Each number is 128 + 32 x the weight over its row's rms, rounded and kept within 0 to 255. Layers, rows and columns count from 0. Numbers have three digits each. The size before them is the row's rms in percent of the matrix's.

# layer 3 MLP gate, 1344x512, rms 0.184, rows 533-569, columns 0-127
104:186154161164105114167154173149116151161165111114142118102121090203097118183110167104140114139118111089181081098130106115102175135130171130126122050124228179148152145179168075155179160111135171174087049104126119093138183125125098119145151074144116108097156193118107087090117117147100127154073135185130179118158116124150143143141133115115129161104143119154116153171143084154112161142065
108:113148136125089099087165158103101110100142108130115174169146099130117151141133102092139134104140113127114094105168102090161170132098111157131139110130134153150119126169136149165094110127172147119097137123165179122086087109180155119101147102178115086115132138144110109135136115067093082168140068132182154111122070194132108126115125153180150153143141133145135083110142180131130071054131
092:108093168116107130074138153129117119190078118172176127130134119172130149131146175154114140113094102086078158136096111137137125113084125134103184050186096185155182102123109122119143158077125149074101108129123173123116092162079193160151128138141066055156107081120102096145088135071123123170120111185129145196124097154140148173077152151083165139109105168104144146182109154144095067133118
108:150162163162115183195150073131113095153135112034090130111102124093178156108135135166125117106112092150163158125118115105181148098166083099146129113125099153082103124162118128185126120113230121133127165150126113134069143113141122107104133190122133114132170137126109094149185086073128109115094108088125058089106121135114146137045093145073099178138094150144093170120163132104187080087169
096:074122158117128048126097188074127121164142128155107143105122072127091076168136083136119098138067135131099143140079100165171137081112129142154118151147110087141157089121147131157136128075158097152167133157159147243137114122169170106108107124089143152078129163189171146133175126116151125106185154113175114149132098140149097149066132208154163149188117099110108136143089108091099174133165
127:107158129109082125103102141117149091144108101108130132116124122095122149098105145141091127135110104168136114124129088133094112092119150157156106129145183092161104165086189132083178138165126129134146084141107123172163134134157092099108098102139129171142159086164136118123125083102098098151175084105144071110112076125115175043088102068086099167106085110164110182108157198089110161097133
101:122122155089108165098119127181156101135138102133123123155100135096147123129169093094157126107175116163109106108174144075121127126079151182169137126114149103127122131154108135114076107148120123156095097122122087151079165098111120157120163129123152150120145135110078172131131088109202105210145069140203068107143139114139083088084057107165140111092131117129100186118150162116078133154123
095:131170149128059120067128185177131135148175102177093069138127066112166104174116128118152091124094102142089076179228096097118133058162086107151142114143094146135153086097145098138141138098110160134130111201070136150060103138150214227103140109081143088088127179189093119129102144144250135136120117077128058093147101144124108135155124123100140094107162206108094169173141104115201124130137
093:134133160088114133130160077071186131124109117109071149136100098106143083180095153119135151198146182109127101118093056132131120104140182160125098057135131112116158101119133150079096107113110039141149103121213110126111160148077160119147123124140114170139139136104136167126140111134185127180053133113116124126107142203121121089160184152131159194107160195065111127137152152111163153176119
105:136132098102132132134176105127170114110220157105102120095161135139121058156117143128115065143133143154102146112148100089165124095108171139160156108087118183139144099124090130161182128124158131131072113132109144116161135106161164151055141134167111196119129142122099129139128178157129140137141090183111145161098146156074080089153144136124187211126158164065145131149130112093089142121131
094:145090145156094042131141120130093107122180094183147154101099157155157061131155082080129171174110102147100107097166112115166092141105134164122086088148191071096106082151062152144162074185097058127139160154154106203116089143099061198172131129161118143071149106126160128150117066060138108130134078137103168124144134149130149156161096152125151056120183157126116216161147123124136123166146
106:116122101140101140167159105137124158106151167123149107143147149123129120114166111119146168115149151171163063102148141183112131179102145034143081104115078178087120169056164196126119107132131178184172129155124212121147126137092103148124131106123138128140163096132077129130120160159131150082116101129170149154146073172086150138117149132061113160118120130134142139122150160114102151139132
100:097126072159082104127135135119019095138140102143135132117128129121093092149108115114163087162125103119075134142144157145094140167096123149148113109148135106130045130113056170065113132103179153131142093157126065108072159108150115123155091207119105129093132118106180147175185142146168195090108115129092164141134168118124186151176097112156116084142072072127080142172109180112121071156104
097:083156117097166140091100144118120171121152116173137132114169185136100117138082170141154046170165160145151131116137174099154109149148046125134170129175107150198174100104163116128174140124089169102089129111151104151081149115104096149155126112117177121093114162118052083191104135091117123110178119197149108157158194178101044130128129150164111083097092162191135099081126089164175138090108
098:105159121152132113112127150164135087212128113094148135037091105163125097134150152112121171083152170133153159168117163137154148116122139198098109166113145087135095178106092115154112125118116146100096126107111170142144175087125127105133128111067087172110136181131128106141133064131107119120176112115115136143079132146110146110111164128112061127144103098083130107149156155124087095166108
099:160166182160104165135135147163166158146112113133110131133095098127142135148110137173141141139166129120140163126135147175105107178090177110103136148138095083097158138140181103138095096112146071159101148154125023077086119145137065116125136086131159145153193112086151156162133145102126155124092105102183165081077108186177108073149129171187072138114110150101155164088154096105213106136038
097:131130140082160164154123130091089159181109200117148119113075135136113067095113073122134107127147155145105170161085119088165164111080100174159136137118132140120120148061161082079106228149149150144112135097156145145114056206161078117146124096050137183112208106114110120110141154128133128079161109079131138109110124161148103117142091129123104089106062122114136134148113101105119146163186
098:107095086085174154157153101143121182137156159076163131117149082179178057089108133132119170188159130137100115137124096101129102149118080124126090037108101141094136105103168091150140108123125076108125138115113110184169146136126138120120160142129122123174155175140162124131117077147117129105126129135166122069120154106130212168166128102121127091111128102113172128139170122088116167125043
092:156112179062179181143108080088123131129087160165103119135175116168149105103205145154133165094151103109121066127168163092144138148123113126190094110162226174187141186113128167104166169138072116133126128117060098074205165125119186138159150162114108177111123084205168148110166141116210122142147124152144070131155133114105107135106180158062194106091143150083156191151090126118102093084120
101:160127132145127162102140173116132161115111130165093169148140100146125143123139138131094145173121155164123091084155136137144143121122153162180142116069125133145065088154206141149154132174117096150156075130142088136128125117169084100147068074074131215110126147141120124093079074104186121160183113140079147113117093125178143114139170171117198086106139081105164127092115135095152134058112
098:100165116134121136159155101127110162133096121161110068116153140093117137080161084154111118170178156154128166149141137123121165137123158175134119125136160090166137101104116126091128137132153109118190125115143048179081119134133179121141120168096231104137091177129219116090097099137112161091174108178221164083152164115097114112067134121098140155090164126077109097148193163184118098118150
101:134121126083107062172124133141138163186160130123118154061116162105100151166080165151158128145136126169057138160068140133133101124120146110168059124147111069163123150174053099158108149125086166096148208165133136093173141153086174161141095155144126174143140137105103049145193184144079181149149150200169141123093169134125122085095109189101098149120143112087079099149151116128130099114124
100:154115125098088104104150163168128152172147132151087091137142133124124095106058113099134121102114041112099112113155131139154163110118125100126136162155141087108174143231110148173138132197103105165212123160109106078119125182154117146152132176130134156182125084123109112105116130108073077124116166105101129057176148106153150129151106106134072171118117088086135096109141122125161100112086
097:142135119123124120109103095118152051188115097118098133080103134138133141121112126123190084116122093151156079133171143142137138098173131147103112147131077140127157111090136114025111121162125167069118093144115141149121146111094136132163124084087161120075150148098111133102131151136142129115093098165116082141150217088096066106171089146107125185137139118115181156136121147184099174153136
094:120074194078104053099151124194090122130069175121173234117115155044121141139119103129154102094125144100147190143076148093129146075121160095086116090125100074116139151123143118145137113146191167104125124098166085167085139120098094090133152142166170175088149130115113105110136113145154092103149159216076124211148172107175104155115072135097092070141123171102116164158095111155119149173112
103:080125099168096143096150110111177142164147106099065148128139092094114125139092163118134138124153126091118146176153105159104138183118068148055113118118134105154140181104132088168139101162104144157142148149158086103095109131066117112118096111108107168127135121169087183156157068121088217117068135175081106242119148131131129158076106147210144081128089131131118089108153157140173163139118
098:110156147157159157082086144108127124093146088060095056128149171139111168101128121144132167108127132140129100134133152095111122109189085112064117088142073165104079130194155126058200139138110099032117172106120117118125132129183111114097126120148166125149199094112167172122139172092074143114138061115125135124103105085138114109150132138139120070101056111160100166203092183099160128112086
094:166169110166159177149153139123139124120156114192126107147129121121119088131100095081147181156086136109154093191103167148106131140079136157110125085112079169054143178164129153186216102128105080174131128133157131150105090144206134157090137148144182100142037107100135119093091133116103171101103150142097128127100044180089110147175153131145086166070121144145182141149189080126163139073124
093:109098103137110130177135095145105222162176104074097086106098153101140139159107144149136131074097134184121120128089070126137072155114097143094134089077110129156114162112121066138136130180123144132140112139141137082089129157143089118116155119162203152159142111084182085141138138208176182136096137115131157167124122138102193126148105135140079130127129120130133190140122058153127104109195
092:135138096097114125131114129154087108108151123127124120123057092142214140149144099083095158142166135091173082125118129095113175100118122171098116105112167124093072160135134110114100134137169153103124160137204131106103118153158167112157149102095118125080101132092071131149088113101137081155131118082157170085115137107194123110150168111094068163118117173099178079150141115151157125131083
098:206144139116131182127084135158137149089130055161123111176135084141071140133124109150124104157160136125151134097105133140144130144184175120071135114181107180155075091166128091113154144140149064205174115115156114108145090149122071172136079078115166103113083100152169125175129159164150097097094120146133116126122134145138097144151108156175078067114120084183097092112176199074152160135162
101:089169121122085094124172157109135083115109096151144159153090089094120166128117165138122136142122125118146162140126153148190127169069136110111108144130091098208153143113119133130199101111156110142104170098106072124131164124153125125124139144118093093167110142139088150101124079139141164126134130130114188121070139092157114069096152156120133131184112107208124159166124146123109134176075
099:104129121128137121135110165079128130115192106164152174132123185095134103135162105117061096166130143105115150099171132139157146157186168202145125121148127179197124183080183157166091101108149117162167169164127056126130141127154165137142084138131153149072108141145138135139099109147119179184086111115169151140126096118162088150160086154165116131137134155170135159129086127177146142125159
097:101178152120152132124181154141140091063156071097136107118134096070116132136084071131136114171081164103099116121180159102080175129113195106120110140179164122132128194106104182156137125169145119130203087104189125087127177148161119144105134050190130134104142136100150142083177126130113149093089099196161108111136140115098063105077101130129077178131107149116109098086135130090127145113157
104:130129132088107142154129074078138102157144145129131121167160103094093156058139087085122151136121126082130129124088115137082114165118146176071144111065086159119152178131130095127100068103179176106156154146145169132100150105106118119100158124121137087160054088120157085156126175119113149154059198127059136140128097126111134165146135116129157161068145166092160127100165114106130122132164
096:165084113146175166166210125122159159079124117148112121112103141131100115103169092067121146118204073131172078114100095163118143188114197154117070099128163199150079132144098163159148083154139167193099180096147122109148124140162094180119173131034136067041129093133129131190105105147077153097171093113099144128173178128122132127155149115130165139108104125108097112117119132132126161175107
106:152106140226139126079117075124221089138148127148112151102097172100153142138165172138105135136050109099162126104139112135148096143147114115129192138159078120135149128149180152124109122162151155111135205110140156109120163082086134128151116086122078172113165146222122109096134107132121072122133074102079154168089127194063130130172100162132137078149111141193140108111139112139138120153129
# layer 3 MLP up, 1344x512, rms 0.187, rows 533-568, columns 0-127
101:084075141097057086082142063153109099134158130130170097099146133121135137135081067123102109142108197172090137149091094151170080133143119178058111132152110128123152100157120145043102135120107168096100146046112147075129105182135148085086140114157141086150135089114145143150124116147155158106114131102129151097105111149106125127064096162155138140145149120163114146081083109134131146144147
108:184126182163122184131113105138185169156130077119131089116136186155200109058107198148067166161140122147147111217061165149096092146130109137108093135065112088091106131128124127087217135074124073104086141123106119110154140135127071108129117164029140197109146119095106146122114161151109156092137158158090202101160124095120129098148094047142102062086140135059132103124127125077129133111132
096:141142127111080135150085114141119099184085153133084158111124089141125135152137108116134140158149126178112118105210102198105168107122112090104087114172169169146084179170135159145125071171147114135153143143167121042130117121117126163107170066082118170100158123158164126111095150159128110140187087122109128127133061159138112176154089165086177134138154103120093159143121109170100180165134
111:080119105106127120092144145149148150162126153088131140070104137111134132136107167160066130166132147136121164089143153160103133124118117126131073118138101127113127115146180080156100148071142134113128116155120152135121133136152105153111116140153093125112192134122081141150112129112080079181192156100162078100187114162170124127099165059130103171134095125119167180170136171131140146131179
101:146143112120108137192155124150149106199067143103078098079109100143101194131093152046151071158166145193128026165108108095124112090139125056129090174083106100096137106147179228152169134129123111136129148132121116155146069160143196234099123097100137170076117150103133086138140095104079167118120153139133067153068167135161103050134115137144101110103153121115169177146125131158161125127126
121:116166169138153137042095126098118146167088119111142125130104047122133074141126073149119120046119169099178110098140126124094110154125157169167122106123157091127083151105175134134140112153123099191217086129091111097184135123112107113093117143169185155136122099097121107112139142110111031105189086156167085130119089083097151100087132157117123143105104123118064089154139179095148100068146
101:139144122101172207131068165200034122217119042102148066176156159183150025142126101120097071097106133152126131115122068121130166151122128156148205130129141135161117157089134104075177173150139144165147091093145104139068121176134063152073095129139112115093115140100093117198132094119150131152161111143153142084168097143126184132161084162126146082084102156101080106104113103138146158182108
092:076075157132162120134092137115125135174143176138166095122103098154130168113094194094109061143117105085165142186103118144107131125202117145180123148153103093087141161088109122115094172160137157142104149190088117189076142075111144130129110116082111117154112107137080120072103106008117087094114164144108110123105178211088174160140098075166129095188090079106122122180095157167071134075078
099:122087155121096170111108122123071139095101102193117122154214153165091107168111105160072129058101084166170055105159134122120144129117189146131115108155122087113158125109103145112142147109139153155138092076120151144118104185115078124102107114129202117153091149139177134118173132122145158128172124152150104138113104120098142134075186172164165084142062118128144116135109074095157126167047
105:131146121132182104081100156160119050094115210120090119077166113147132080159200124130098117117160115143077129178121055213185157142096134122151105124147099135112107124103130102145154106152155090152119076062114202123103126113104201113102143063164151105099097121149125158098145122144129156141179103123178119127118122146103156116092136083154158155141199139111118120113143151160089139097162
092:152116088096082132140180170119154136126084149134117062114176113111115141119134137116151134073115086150182088117110055136101044108134090133109112156141143104096085099088141124067148131120169187135093152116208134123124108153126186128120074148144176115138097142099112124130111133113089129104108086143142107141077084167122085137116094162048101180206142123130150114130131130131134131089056
108:155123141125134131100100103133111161093171107128189146148200063077126103147057099153220101097112154196158115129101035096146106182133099152087143114067120182128096117114095161180108141044139108113113086161118127110152147140156120116195090065117145112116172117144081105136121142104130118170140180105127142124090104114131085147149124158142163153116166183117168156142167096167088127070150
102:108111146148096118087133126150168124169161135189090153121108135104134140096094122150119135032122150123151112144164138104079160127100149049170177112113162128143058142156089096129138109131155071106129107124111110120102147140109153111125175132110132101100142128186122141140110171147093097150132161111096132113141112100123130143066084165160079175149097112110110130091122136113136172186185
098:151128151129073099097139141124102138118162071116098153105097101143158101145141202130114118146149144096190142197149111170110140144123102113100132173124151125092068108158092127140143155111122134107090114047123093232089093160098187165172106130179120145119079093140153139077136118105147108110030131126139171153111152158185129149126128130083130150159155141170087219155185119095213125082100
097:101131097104090174056070106107142108085095097117132115150160116091138068184185085140128067197113044040187171061185177090132157094146122092137085117139145112151116117097100125095138104080161171109094150110147176119073118174179175187137134165115167059150128143156138078177132148115074089176093103173133148076150156126140128128117159137118126048134107130110054115083156106113082130152106
101:144079093087145119169171126178148161155081175112150105137187162104150140171118140099132059173121145180086150126161125113140118146135126083135154142069108127112120109152133150167112119139105159084107111152092145137080112085097124140162183099124165112159116150161134158116122106117106108193136164167081155143119078142131195190129093168155102186083074127139193076187110128174155149106078
099:102146098128101146139125103135118162147126040185125115091148138114118098066077137119056096112107118060113134113130113081144118174190146054151085155102117118137123118113165069131101155091067177107110158110149117134149108048132143149175176162077119122132138127159132135111101127135132078096143099125136138157187184082210109145083112209169157164112124154090087061150120162149174113169111
098:100078118136117171150237129142159166146102127135163161111085123180115153127104140110108057134159109124160161148076151131140183112118102120133093108156117106162123088102109128107110101146112117170087139054089082184125196159117185155148098149106149120129088133123168136114140117122148150053132107133089105100088169129132103182125114112133198091125151143142152071139092137091143174093143
098:111107162068084101089120049091151132125128129088064103158124044115100090120121134154137097035133130118219145157099100072146163071144141124092147115113108145119084139118189054116182165201131157102196128124096108102171128107079145081152150129152134143060089087163168134081089116053135113114107135141118064102139115097058113135159158136073165132115138090125141170136106148151099137139107
103:113084130123143113107110172163119155131134111130105133092156121125125139127137088101141066117132148126117173130112128195105163133121119101118072090094075199118096129132036186128120110184139102100137196156152181128165144106133207111112080124126175184108074156087127095119122177107167102111122091133113156090135168121123126106098105113192195139119194144137091145131133084121151164159084
100:102114110074127158096126112128170190113106080127125134141133112160080079183122118056141072080180140119066094148121120190137109131067113129097123083066110091090167058096104147151070136142050136103151132181151097129129139131187072160109082130108128187186110078071137139132118125110107113135130083122117123087173120076124146077118128125011098156122106151123149122109112145157141179137076
100:089158148115142126115126111129103152154182156101152141200152086114104129163107107104160159099126169149121199155172155099189115158147131135167149081121166055151099101097085140175125153142148151092142140113090092142108135119143112085148138117172139161127102071118127128130186162147058170098111067185130151104088171129145058110135179169127101131105119150109178095153124150141068094068104
102:142145122149092137098172142157119132176126119093114119096154122058064142111107120127121154077106113124159131137110120135112042137147143142120108169105155126098108090113134149126124132110098184125170161176125110128066115142144103105142105139208099169208082221125091084140135147076146172185113182166119102099132109114208132125138117129169146082073169145118164130146138183164133165177174
097:127122127123100119196107149152138113134147138132124090162127153157159222136131197159071104119096096158135145153124153132146138169154129056163091162093114098107172102146122114085145174146124102118143139106168160143052129049155118168082163152180152160110162102097138126117154081147132094117132171125085150085113144118082106116142116160147119120173068103154123125124125158084088095088129
088:170125094072096025143136110177108120161104114137114140128165119139156097084160167133129142110119115153076145153120107150124108090143120126127122160129124056140121110133126107127138086143191125149091064148137093138163124132093153081085095147110122165120109147144100110125149109107100119121214159200164154137105126118165117163148062194119025111105146184122123163098130148176106096139172
099:085147140107063119121125154147135096125078171093098157091139146148069141133113095105083182201113138108075115132128092145177129177071089194046117113109129104121100137091124132173162178160057144146103184150236176166142103167091077127112119129165143083105154150132084056168088093140092145098164147150076116170143133192113082144168112138147109133170106115187138162097200110155159129151163
094:073119159067099117110122085057157097193164098153161161179110116075097100133077138059147145156125171108108193149112084100085129181087186114158156084065154126148102187138124143193136097096119160186065133149110164138101170081140162168092168176125139149139134135126070118150113143099176132101095087137155114117169138183151165118081170127173148158174191098130149082174133141182113182158144
094:224140077124106149137125136097167145161105127135109106109049091087142091135149095162158149091120121155161006127085166107105122086098140107096090093125159163179131106140134126132099186127139165112112158087121129105125065126092168107164118141131059109135109152114137133143109085079132146132143082147135125105139102128154130118147153130085086168104135161181094169144154067152158116120158
097:136160127092177170090155121180186087133158144188128122171087112138141190082102081122157131052143129110138133131185154108137153104017135144149156126103129161160161102130138122162099100135075208129093145171073085086109113212102113081130149120119196110091111170136082164127109127143112049112080141137073058104156146076202112136138121075121074121169135173131130106108154140132155179135127
095:232196164070102118130110104127133144175085105175103086136143176118169099184164131121140142125168101169163129119117136146134138127120121052134106111116108132151178129106160150134122123101100150064148168165160109149126117139144045128128067159152120156103144127121134143118101159122134131103089125194122159153046129131155168154122161100107162135076134179117123122148154091127128091164123
105:150126129131146103175062076126145127102135103136170116129120162031063078129103131138193093099064155141094145126155089113115121195143117159096101037125104088142183145135105166131122119198126104127104086096160098075131153104131205164102122150137134140156152144108169165137119121098154100145142135149126119142091099076094171104160110175164152140114154105069165111137152132090105126142164
099:175117103124086137107087144132118129112145189116115106101096136180165064113160094129102083067133142136110065098073150109057182126145120097137116136147135116134111099158131154132149182137103202123181134150173078145122064167099129117161101095145139137150166142123110145153152169137097156117120153127192100102159179161117135158135097173126132157125157130126142120128112100206143099136166
102:127047145174134168150091154178107140071112154150158146143063175136126063144172144154094137142145097101124143099108132160103168104156162156097082107115111107155036166113190173157137196159159208184125089154162152120157122132080169175108121142146150123135112182146117155194093104140140164102109116154137139150134073044145117122199152124129105115174072156172212102106062154132132136147169
098:162053149097148150158111133150126100147081130177084121076146135179148100130155082124155171089129138130161095156120109105122084130095143126100107097113119152140201060111084161096167125105180079143106172113116118151094126125102132103164121121153161131093115149069149152170087150119155088114080152161103107138080071137172125147166156158161116135197162084161126136132164167104122056111155
107:151093134096125084121186107112130193159103110167116130102175157149153113210164145150067121039111128177171142132098148117173140100138186147146120133120084133144106113131140143063121137163140148187132123103114099130148139144158113123107116166122127092153135156188100140157164155139102132118116088113174148147134163064124079116181135105110119130124135103129074159073174182167155128087087
096:082142160185112136149146120085137152116119144113129128101154122063110154122148135087132166122127174124160031153183119107106075123118164105180057124108146150144142105147101117137145156112122118133143110123157095121149137139148106099138156088080058119106105100148141117146141103133141095132151121163125123208132153146117100124142168136116194081133108135067155110150183127196148123169106
# layer 3 MLP down (transposed), 1344x512, rms 0.178, rows 533-568, columns 0-127
095:100145100149103130123108165185155142124142105131107162141228148105128145123131070104171087102136134119162134139076120125121137187109092154132107159087115110123098131123128062123145094145198119078123166086144174153102173204131117105110105161150124098184144183111129171092133122149111140150107151113062137157106108103154122172125136107147189107110093122128102096149170138143152151134170
095:159056105120146137146096108191152149164108103155150080083139119066114064169135106181121143120074158089177176104122138186101097071135068145115111096153118148109160114131088159180111135152172193164140154150163110166145180166137078149108038141175146116182189090126154110184124152201098155098130143164099147104128123097098149148111164112111167112082138106146129189142150094103150205182131
101:193123229151080140127154074109139139132128119166127072128175143108079153169154158165104088098104155104160173160139213140080078141144049143089128106100081161153168113154086112113116093146116148120131129105139127085113152153132111084133137102096089079171055058134148088107137137079091159112134117122141166101108124131128111131095122122127144088153127138126146144141154192134135168242114
108:114095095105138063105117135153052136166089159086159112109155164117140107139066126076149072151194142118173128173131116137118084178169095114109101161175135113144075100153156082054099182130100142154106077131096151130130114134110121145098139111166082157142146129096187157092180104125142124154180116138102141185159141095140115105158138068104083165118115145086124133162133143146115159141092
106:126135106115160143144145064130166112174084136164100136057140112131056199130173098102126131140109161204088156191075093120134118160150113081108117126161096067103108110098126176141179116083067038126135121191125131093075107153141137186106105163177159105088109175102118151137086005147117169127129122177118098120112109161127147122157118137119105151163131121084134160127111134150150092149145
085:131166050088191121074104141165112109125130136135154109097104204183153106096095139093110151155123114109172167144170122100142134134117092099089080103095098156140126112140129137119079174165142132104099137103130188138099085160078182128153110126122150063138129144117082120221108131159115134103113165099154142146119162166103095133152116100119150081091202133120099100154102091196128148064125
100:167154107169154129069120126067073151123096165085182126138098087109096161166150108072182182170167135096093160150144121131159106141142115183046129173110170138171107124153161138148081107138125098143109111155152170193132149120131163107080041142149162131173076107073167145154142152080155210125169111078124164095189158112114115142133146172126168129112160138078165105102152080144151154162147
096:100152121138065087142141101156132146127122162139144123121180160127133121120150067160122125102110154122215080115180143117156106126100130115088151177149103110030153066145170115185111115151156122118118144117087076171090045142086126116095166147063109121156137171102166148124138152105099124110138064126112115170108163165112135106112117081129114104128094126099092131144152161126115141123150
098:170130103145180126148116203138104195158119131182103151144130133091103173117118092155170165139055100160108145157093141131099101052115112115105099125130175104119122116147080153174137154164190074126163104140161192179087133124154095165131122164146108194098109134086117155151131099102136165124064074072124138120114086083146137159167171118125066157093101139162095154123152173152155134154145
106:190141131109128106111091097153127141117125137141114101130205098114132086075138142139140129115183130083109112114151143125094150135057131135100151130149155088117098158140124124104186151176173149169163129156117145136193119106143187122153158114158135126154124135101141187106120153145138101079136037137110145127083119087106180140185147126162139199176142151166143119106123090208170125091104
099:163135161166107136129180126159119103119134172169103135132110159082201088129138101095149122082128173109178131113123152194185143113171082169150128116127111144142159118103172126132145141113101176108108205117127131081151131130097132084104183130150123126104108139220164051120124109151141096156052179186106140116139112138214086136104147128149152178144092148116123147126181110173100118113111
101:159173119109139125099174096080151112115128161114161091180117117079117112075179158089149117123128102101152107195109089107132093097220138183124112097181129113106143159159155169184113132112185115208153177109171135121124145122194137112123134151094123156101106108111132100126151159124079086107157118142127142034114170124133101154176109186083128147136195147191102093169150121136139084097112
091:166118174130152148131088126112102131145205168136095082115151155109183168108111156126148157084104081110097170111129121102140099054082140072160125093126145088104147103124145173160155163188151114125181161144162100172136092117180100108154117114118173130122186125123112160118112132152122151148187138158175122086121140168161103089169116143111070083097102080157165132161120148105167101141146
098:125113084106123135139084165115130145078086054095113054113152149128109103106126115094102119123125084129117179205146165099074124121122104136137174075097124162105086132114152123153123125111077121133201122151146116193128109177098165105094162086171118094137089146163125144133158137123083113130182082100183112136118173152137140154132137182187117128170105117042047131086103119146109048113157
105:106147080184122064141166080103123137149113132189201156197130073122145142186109131169086131128151132151136133120118113089106100143152160108164147101152134143148146068152168067088116161113188176150125128179112183127143159098150163146104126144125129057117146141136133132158118072148098080149112123125126166122196103114132106165104117111105104099104085134124093142108127092200157073136148
102:136119166104106143112155100136098114074212114112095119155158156116086133082161138055108132089147131110127155079096059171170108144066126157079159121143195213103119109163131133132109171135141143099136126166166101103106091109159148186164073110131134082112114087088134113110114103165106157110177084185059151105154165094124183118161147182125101125075101120086130041131167135158111111152095
099:155131074100117132111144145131145110135142157124098101118197114153113144139140157101138093179113128111062108108125158138106161132160101143101086130164100104152119122175089100119114133069123145129076146079190143128100177161090122170115148147135166125181140092079144149127158167151091142153150126093124111152164152093091128196137134114129125120199131144131117178122144155098189144102105
099:105086180155147123159098155153144062173179157139178143169159147141212178101050105124160131117084076105141170115134158091126138183166145111127126132109114133088127090175078113108099106164090152146105119124149118163122107105098161159126110193120138108181039116091189103107119125153095109123138134146150161129143130107134126129179133217158131115160089142158114089099108142073158178131097
101:140036102128155057163100131096091115114096149172159138192194095105119086106152149092086137131130148066165104182092096100125152105149071175122131114089163113174143175160151118115140145147112112087101106152013114120146135095158092104156139146176130090094128136091154130100139171117170119195133206143166165120165133073110142107064115156080122141119129102161171134087129145088135154154079
101:144111108079178176155106108166141138107142132135119121104162146175122110096144131081129114062121171149078162155222103202110159121092178084174138084132150160161094100108133088102147167178150076156143123147152079137068123061119127121102129107110142146151100165126136114078060067116112084135106172132153111150133125117136092101059129153194101144149097139140117150105142137110156118165097
100:118142158118167140147139225130153133073097081145112147095103133131148142130132133145155134093113123103172048131157169101113119106165118066145043144146160177133134189149094096111134124118134187127119157104090177126095124074154094129121095124139095084132116082120099095170146145163086088158135132152112167109123120130088169189152144108201140061110103105122097145112124173085116164181086
104:151156103077097133143163073116178184140116117120141114102125093119090127103113102146093068085135113176169080135144035152183142129096111116177123132153140094225089125119131138100146191130110157131072123131134127067111175122069088104145088121091103161076157102159116153123158130121107174106164126081137176169162172198130152122123140142089142146127153141086148065162141131111076126088077
108:147177143077141230174134189108124105132123137032160134064098154091106112146163113113104121105121083120071116101131078120126083146150157108105096105137194120161129151099145092084101162139095119158176177189158079103136107138172143105090125079097078125140076177161136111133129102126168107145134132124087168122099112131187120123070081144087146132126141149163129121088111130205120141097154
102:163140125095141146149063169064136107110163091163067168103093105167144163118105147135124118113112141127079090163124183165087114135164165116148139182083145165153143113098112160106127123112150135152122154151105136141145103072166100167133130158156133100193159101132154186115140103107112107089131146131139111101092093161125115185106104146096137121117070156081120094175097092095119186147169
099:132138151128137102144194129149079125084088106100123162126178112147129087128106146137192167120118154134125158130123160206153124098117092090154119107073138112123139116086124135135145132157131176147160108154136201108056080135117145102125123160150092154149103154146140144180110121100142066116137125145172136159123168086097199115093177124199119134095120143102151140111114201093121153160095
105:095126114154107168058151121099153167108106128095051109113069109122122138126106115101172044161160102184128142144123080104179140127142122152116134131144193096085095125108171078158165112107115145114096129102095140156125129151120147153136092083082123109149153174138141100190167120158079123086096131150120100143118202153107148180169105128110115134147075201144171135135123156119152139108141
099:079189081135146144142103123086086147133061132125113100057105108105152170119080160083173181100150170171117091165084130159114138132141162159112125088134145133156129086114118124148103130077132127115132080127121159138141094130145095134081146112128138104172135165101103179143079079127134122099185071157158137154140080133126176126079138134111072147152101120102196199088188112138092126118104
094:074117165126129145181118072036129076108111128076110157154126171115097065169095101136070197201168085149163181164181145080089167156180086095104133116149126083177128156134115116160113142127083110118196160110131166155180134100098126146033162155158156140139143154114121132089107110211132128138051147093129089171097112116145128131119164128116103087086117097114121157092108118172113181165124
100:183115148130091202107181158139103092155166103101101083101177140134116169125177092097155106089116133128123142104228128108108161143165110162152129126134151201161148111086147189179109103128097125107174067092079095118126172179118095148126129107061122117143136122206155148134104067129108141144110139133148102129085162049198158113120071132108090166089116179095132155073116144124155157160098
097:124094118144148114111125133093174103119113150170094106134139113147147119026089143147160091149128140151089155144133143149123148131123076086123153186026109091100122057160119161121135210088135164172178118159155113129143098148113106126117110106147110122115156145159080104189176111132165147139095141089112092136134065161073125072178058059135103082147143095121187139139073150124064095130126
104:060115147146160165170147083098097135125107171148084116138152170098170092144170121125115113166092105110044136128153209128111117174137135143154116130117141095144128162146092074111165141158142123169136108197113051148175121126169120138152151125098183175154117129145135102100117180103136142111168131168096081206096156095109106134112181122137159135113162156107171117078061115106127107123112
101:136140074164093122172146153143147177082105099194149172168131150147108135138074098139083137166109079113169130108139144146202168225183125138151133129125161129149080131103103162107089162085114168137106153107165156157118121108131090142153140151151080061138087108178083115088161102122078118109118084082127163200167118168104101143100143114169107112095075130117054160117114120133137141138096
101:095111132197137119084105107214142075143140090074135112133094112112104122138134128079188104112102112150107109149130134172128109092105085171120138127107149081195115109156140231153118128097157094156205129136069105149124106142093094109095081173160112163127135152135095205133134067187207145110130120152157096094105102098110114175084097120128101108120102131100116088170131095156103117119093
090:140132103131095119119140125144133083102117186091131156150152142099162177126079114134110072174129134137070144144145124131122115150124137148164149158123093088092085155134113156101094130113108147125109128097157073175120118138118161127071079146061109096164155152105088153082184093179175095096142125102118171119132142121123146121122155169198107129097175099124136171139140105197113159108154
098:128114106145157106119146131128083148077101147096147128153125125134097151140142131131097160165109151080115064187107095152142191133173136131116084084173102074161142139128172102123175157129066163199172099133126136165129105120076093174074138103155184124145132142129131179127166163168139131123178107134106097103165137156097074111158104137090131093107144106117129139097083102151159130148213
097:118194154134135142089201147131136213160158115096125115132176130163175186107176159179128104096157151108099141100115107152133116124179109139097164125137129106141192132140151085067125140139152136088132099137144121046188134157147170148172198127103111131049096096180101131137082096139102118070085147132119121179054108136111194173133066177076138145184120150092108111134196111151117103102112